{
  "num_hidden_layers": 15,
  "norm": "layernorm",
  "init_std_o": 0.00566,
  "init_out_by_depth": true,
  "optimizer": "soap_variant",
  "weight_decay": 0.03,
  "final_lr_fraction": 0.1,
  "train_tokens": 824600000
}
Each number is 500 + 50 x the weight over the matrix's rms, rounded and kept within 0 to 999. Layers, rows and columns count from 0. Numbers have three digits each.

# layer 10 attention query, 192x192, rms 0.153, rows 34-67, columns 96-143
553496516503508527487507502517486449525522524420492508526540487544481523461468558462547526515495499459492526470459471465479451499476540573518526
489433492546426531507524435510463541529526448528521536521507527445474538460487551531500498519517520445482538489493497486469584536532494487473534
569422508541519484525560508537517518514522494510488500518485447493486534518508495513517522494506527489447467479535517484478549514464499525484520
526413461471451507517569506538537501495603511489470495525512511501446549480475567487507487505510516467458500489450493521526478541451453515506469
490514488470500488530538463500468444529444516533456535503471479520478487507541446476474522478556440520473545528529458522528529443456544524539522
516471516497558480453507530472443471515478428363518556470489513461491499578508495549447449459456518532544490401486557435435463519464456497531515
504463403463500541472513527638493483476521406420549536495510522519433550518470553499535460503427523415520430455481490444468495516508512505453521
456576557491599473460511491476521549454527517517508493416481452516565507556486511478489525509436555477524465450438498511468457432492460515516464
554500490547527440484381526489477448505490555410547485450521439478462510516505527539539474535459543515542452580553472394503516492525566468528557
492498500529536458453477488513459520483506491453551529457520541486488517504501481495501463505445513523506474482511502489494487514507460459509501
589574446537621407534463467460488504548524454569453534504428567450481551408477432392412524496471565550488489498546493522522535537532487588434485
518508506533488514458572441514573485548532467447460506508503539466525588572538432474525440545408433421499470460501484432492479508513513536463552
497563464408397451590516551550533492506556547515496449507560527488479556474521488499557478526502481429452502511640530415488609525459549471523547
472470518560521516433567504528535448448554465493484426536530562508503540456465510375427464614539458517547422534521486364492450470638489470558503
458511500512549483472538521430553506507580431590562519471444453490469536490526561438502441461481541516533471490560511533542547476469497520565551
561470435514572557471511485525529461438455437487551599481501571590426501481507513438430469543534479458508579489480609554491407541483466578447421
482537575499452506546542482467500568472393526463505482442504524661499503486554484555504437509449481481444508508564554590482518603496520493528501
512459433557496508509541405514600524531503400469485583581423503435384574515505542568545401428454474418583517459423532487502485525497515394514456
433588565522536487535462487374406457527524473440609462475463493564544541530543391562425527540447469551580490504551537535481534546422539520547488
469519515454482402605505565544484452565524478538478561476522601413542480526527521422504527540485478524510537465502558461452442505588542481540423
485545411498477513566516553537475494463455516499506551526481423477492501540497501438517504512507433563502471516416453571379580470499485513455529
455504591545487488530503550456478525426552509560485631414563501470590533506450515494483537484517558460503521508586496429437552472552470490529463
495453484491574500513531415468532500505499529538554468513487512489474389413543548454539538498468464523499510535467440544557536444500544445567536
480518565465445421532409481574528512480495455526509523505515587546538548478580530402516437507488484543496489458522462466547488427496468476479381
469419533479505429462515502476446478527486477432511500483489478423486474485526540531498449477549447455455541531566454525452446465580480530459556
547506530497459520560521458555519568505478534458447551491391586506469510461492561498493528530471467410405519519483443497546473530466480530439488
559549466514582473462559550514435527503463550600503484450472452487502467512503559491481494476451461538458488568524426506533542602410486548409515
549468476544442480457425504496489454442421529485533489463522559508576387500502490573507518459462416482485475424513626469461547541473520506413547
555505395425492502498426467489472418469478472460594451513515504546461544523374423492539480566450384483442426411531582506484547548613628580434522
454521503494474553430525422417528481530457530506512510505492473488505464507464514489480537456592472527524567469452507546468475551610490498492483
505486511496517522515505511480464484499509495508486490487544502497510519499492484491473492510506465462524457518497525527523478481517486465518534
502507549457479481483524480521495525505521465499504507519499510505526517535516522537562494498529509507515507519506517510486521532482456504519502
524479452531476492465476517482429490494462534480494537521544537487488546510511424501485471502513523466469525464483521495512478497491468511525537
514501529464541453484518497483521484500503480521496480518490484515490508523481514552496524483502504523510540517538525510503481494462477533483486
# layer 10 attention key, 192x192, rms 0.17, rows 34-67, columns 96-143
456502504532526418483517469461582540494469492538526518450452498549500551512556469496510484463510487469514511535537521513507499483458507488550452
543495497491534495547544498503527495509490509476496516464525503556465450501437519508466564480473519483513520475468520482537491504507497489497406
487490549530522565504500476500507515505515494445543512510486537471444523472486497489549477482486538533583548522447555415454537511473452486531464
511535469516586462494510501525502524445456415527504585470488468530475484470469463449556531497447567489531557480446514465453453495502558465489508
483442527529522452531507536495501533506491536489543524479484465520462565499490517579511514547491484505503520463547527505540500532541521478523504
527412492542454444517483520452568452524573466532484481546516498499487576464541473485457498453527494474499474472491520485509503506500501498552487
473437521560512566485508474467541497499520502512549449501551445462516506389519542473539498503436517434540459543489524482431463468458588535500479
524520472549432461503516516427495466372465539549522460521468470517514482539513504504515481507521476593518513491558514548550504601546481524496474
457441519573578471593503510590546493518540473472505527494549414475453559501437479526504522456446504514511489512535544545439486434511535452527474
548656517476462529430501505449454481532504515515463562500501508467542445486541441526526513499552501498505512479479509463480532541465501551461517
443491423531486566602411479504500475472546464468539549497494488559484540502495504473499587412432491594431525486482512509448569500450522512482542
380529466503498494462579487560546476620431499483559527451502574514518485451488534392488498479496532459537498493421475475496489477540470539585526
493514473486491475485489530523421421569557489460511423531503495566525430463523541587605461463480531482472442504618493471461519537529534520499525
445513519511445491497507486471404511512540500474442479547519477524524537475536414467504465439527533537492462419462510499510513480475551502481514
462456496460406459382508558489511467470527497566453475452426522438547494560536405584501490544484515439502432507541538515527510584457439426486513
450419474467544475557489556514538547549544493419450551446579521463448442445457521440502549522463475488501564519483509463512503512553521493487390
565523495478556496538539478421479528556474443498516427424510494597490439460471496542509378510546531589535541505525441537515527543560493510510548
543513422521551396433455411523541462527550488513510596511473555383484497584495512480506451486442435480570501451482461537472540470429429517439495
540553535506478437440475472471422431523470539522462531512454471470524557422516455512472536516544480474470426569531553475582438470510574494580494
517458485518530470497580568550497505476536542507497465529453494563487549474516467576495485515530315453557547480491545541480496446503524417496546
524472472516557478505511490458479491472510521440479481538492561557473515484429533506545546515403501514473454479506537541429562445423475508516477
492496539477478486473450478479471499452543543504479517525520497532486452464555541557463485412537505467466531371527527503495460569467437501565446
509509473560440563441508467503471477501514555470460455550506577437424496521450564478436495511514515471504463507495475533466465514462536469511505
512527542523464450465497507514497519476489466524580495483483555586426470462454536528433460397478434534504483430423420489605493525540526525452435
481526490459493508544496551584460502469529499457530485534532522499492534499440478532535436506494474592487449412484506476564523536532498540497500
445470566473534616478537536539482556522508523548462518489498466483487437484547534523553547459420574467542568508506515501549495549471541532580499
468530513509519515489529447443457535492435492513539482442544448541510450428491455474513550531590555510573464532468487470523520523480455509474481
488470513582446476453499527463533504427468463546548420411525553541466441474539541570530514455434484552495529444485561474515475496516443474412515
668503389502524519495463480435538546558505459457506481540472539648619572541484395509468470560488463421484483505497501498491548489513459494450497
513488562534549597483459518569496499522478568468498532511573409541511515426448434482567540562475546563491475458475546518384459511548497476452423
482502505461546509534490498517522492490494498499532504475473518496472511500480500523529486469497547513477536522480479465479514480493522497513508
497484485498514509513515513513536481455485510489480506509497491539507466486510463505476496517526498502503494500479481536505516489540525532514516
469500516494491557484501517494551516522491457469463481513486466548514492506532534479500478492492467510494457506463459492491496496496504489478507
494525505540484527501502506478489533519503552481501492530531509470531504492521493479494469518496509469525506471494493483497524487536497465483510
# layer 10 attention value, 192x192, rms 0.223, rows 32-63, columns 96-143
404498477440542501460546468596500516538465547497485451494484491529547468527483513456548480530529552530517571489446523477466449582447495538485538
501490541501506532457490562503475470520480502500465532542462445501493499462485542476564413428499474530551527527549482482518501549498495490520512
494474470414499495583449489554607511457479487571470513480475503393475476534490479542522587528466466499531522478563515483442504513565496487525500
492539495422495543529488514469473535460401498501577489551410561499456440549541511512546398540491437532478478487503477488492490473489468508512471
513534469544541485493494499510520525558495528402464581473490543504487435486444465462541538536466470528542499541449518526524489464490499460500475
460575495447513452576586480514434567439497439533486511462507468492466488420467615477391537563401498535561544483414467485484496497521429554485522
523518472547462537454484487485546504465572455501529498500507463446513499481498441504463496564511491471571500489481441501572423448514516578549503
529493540556395542490508525534484488484516487429444489481509495479517486506496436547471427593455517472509516500598503438466450466587531520461498
522469533474463421516530598517548516500461452497530474509509495496487457487451486497614474630523555475459539491483533551446583528503487415421540
523451475593570534450544462543522493440541512490499483539548474579499513542464534512483472519402485513495514530398541538492509466523410528568509
524467432480513515464472485477454530447520507469585495574468549530523503483464510539485521544569472492412417523477561406568521525471552514526509
494431528455506490423510541522528410484497530475493561458465514491513431452524421580483400468433558469481473484478451538464462521449499442479497
508586515542526509497502509470429587460494488537547472443524510427510479469432495490535453482539516489507436517564524413539427465492523609445531
490448571521493411538513495509511505484529502473565512528493578472564531571518531413483546539480473490473485436459548444442494497472562437545386
525495509497488561536608445543558464500539531505490586467527521408502508471469517465521470474495506529466491448469435493489505516513484544500511
494504510529525517465530484532526470425476541480485489506537503398561433512516500515524499514566414420476457471448531515609490506486528520506484
474499520495541525472481434489468488488517526499499488546502539432456498495498522527572466533477560558472585521479492487520580487530473460504466
504541464513452429505479556465421556541524447388421569590486539542512460540452523491515498551478455518476522500513486507474446504464535516498427
476477519457556460427510455425511435457433462473587566574429539471485494498476511487567543504515543516528434511521564466486521522445475512481513
542512451464491477472612520546485538463515610520560551478396477539524504492457514529551467508583489469453572481546572540460504513474500499506530
537529474559578487495570514452461407541471519481498463537502448499399496432547530494543458497552483552511509507536532486587481515458482461578563
546528540541481500534466536489397521499469484500429540568490557457590517464480502522446453568535503521533508475466518480535468495552470458527560
521503471455484405498492433528506456388438602533496547455536443510494510469523449559495529502597539572560518495523515461604490476525478511627505
504506441592454539517512548466508554497514479496461524501524497516526572498466490519572468451532425549493449529486507529536498488548592482527553
488529476495465532524499546475478517504509462472460433487505548496473542537440487540536461471521491492472550434515546435483536452495601485482470
495510528582523573398598465514472488533436422471531458439489412461531521564488518536430483507499511519539486550480513485471441509525385482502468
538493479477557434537532539555536486508510545444513514372462532480549537514499618409448470525414473511512494522546513541495467540426415548499520
480532503528420538493557498436535491494543498552491398607575540485494471498464571440441552502529461538471443522412522522511523428479535495497497
493530515593538439521526428595545555460498522494414454459472404496555493487509550484478412423480512511499543526461456555518494489518491533492559
511502446482448474554532558533484526525515519562513504494416472518533536432554461448424502516392512528448538507547481530510557458477520484556516
544578487508407530549517486529471462550544459504503497484500495477530554573500438455505508445538504474594498515504461525525452445496521535503484
478504514464486494431573507511433469531500505518529462550467477475548434468567459465530507475458506530584486552473547480476460492511605514531457
# layer 10 attention output (transposed), 192x192, rms 0.251, rows 32-63, columns 96-143
545488512512526456514490482493536437451572509527574509448511542479550542508585460498447592512452506529518503496537469427535515410546492499524525
531484469525478530524463476489552467556513544469393434476492552580445519494541499502495481605525566531469427503530495412519482445543489501558479
446522526494554546474501525506519482594485557497504520503483539450476520411533473442475570569562457529432535423532492500520543558464442530477512
526468528506491491482485495420454483538443467515482511536483535476545566536401494525443518490493532461479567527520435405520570511522451492430523
452545421530502500495473467530459493472459544504465508452553456539490533470515536546477489516503470474531452473514484448531502530543512518505529
518531530550454520467469525457560459463471533496543506416553522456582531502500516454467477465552521540480490447447514498491480472459473508507456
495531538474547603507510509520482490442486554514433453410534490447483414550459458528503472485549492432440509472451514519499555579487469477429562
561491493420514515426541512455510474531529476563506534547461512498503498494582512494483477490517490496453497568441459567534470539463485506497508
428548522526457572519493536456524538530498511498492485512528533455514546553516476508461552422425518538494528504489524534524494445484532499483442
541510499484488429508484588450514524481390464491509476463509514535507465444471485521529510456488575569491452558592423493489554532470503496447504
512572494479507515535501502566473540544542449510477518548487482465448503502519509555490524418486518515542563477478520551451405406521497507516521
494495515490472429447536497457537545525494480485490518468527491446521460446526508510459562547579420541461528462434506561496458489519493574482447
578513541505421478499643472498475494473515482543494467519505412479561481493496498537462522539481583510572433533505577586462541493502510512504441
527521485448520558519481496552458500535473533539442503431488455519560441435496440507527552448531491521498460498521555488494485567560521585508529
530469543549442469495480508443508535546454499470534448545520493495535542545503488528521535532538477437533429439531518581498524520465473460543537
491501534497498567498526533549560559526480501473486445583536552479534568441483496460482597503484475428458421508526522476532494474457512523511468
534495553481511535573478549493531474515461510580494444537549519451463483514462488471495504544444443525484572525519494498531511441482491455461520
542563406460556461471545473506496412493492462478485438482509423545427483493567544437493457463452451607423467473522485551496524486508483486509541
523556533599556464509499487514556553544404447453496475523487542470457478476487470518452538553486480497450418475489478548570452472542516520498484
437451459525514412482482465443482476563515527532580493457487566457532453499536444483455474463448502497518472541407473440470514534541558532503452
531447505556520547492445482460523460484536476473469577460539471519473545519488530440469514405494582534423526501480446510498475507485478580513472
483439507480533536544456543524534463462494468487513565556454444528366524403529520469474551505485498503537532565544531445445499482542477522561495
507562508529510588475456544495472440551539483436600484527535563432447529507539516533479420519467543472494527534458490541504426525520529527489514
467563510443543537467483504524448517501475458474468429525466502525462458506522591529464494563496512499584476523549552539530424488479411521519441
489446494479472520485476446487465447502487529496472451522525519529523531471509426586445448522404438473494518487502441575574454519533410431495581
497502461433492588512481545494477441480511480486478517503552533608462551463546488477524478518486540451486491472534481533513504480451553510559518
527563480583523513455433454453476560458485545506564475442538454490536559471514449430528487521483538532538552490498507508456450551509524481498486
482493517484560512505562547528491552519523466468497492564449514441494500552500476475562518527466564466478565568578452524479477507546484502509513
488579497483532470475503537481483537537401431508476541511530473524521482567527479574487596473466549441425472445476467501464578594559443546511506
531466504473517473442468504393477528536441535440537512509530530577479489516494527461440488457520469501532512534511544502515473525536428476467528
533504458493564451538564452508540480569516537536542543469515392530457463537483523519495529496501527488516513547506544475547494533433555493505468
566465380577459498484524539509529554478524549499522551477446532563433523459460504461477445521478521497524522470481448516473530481560519449469518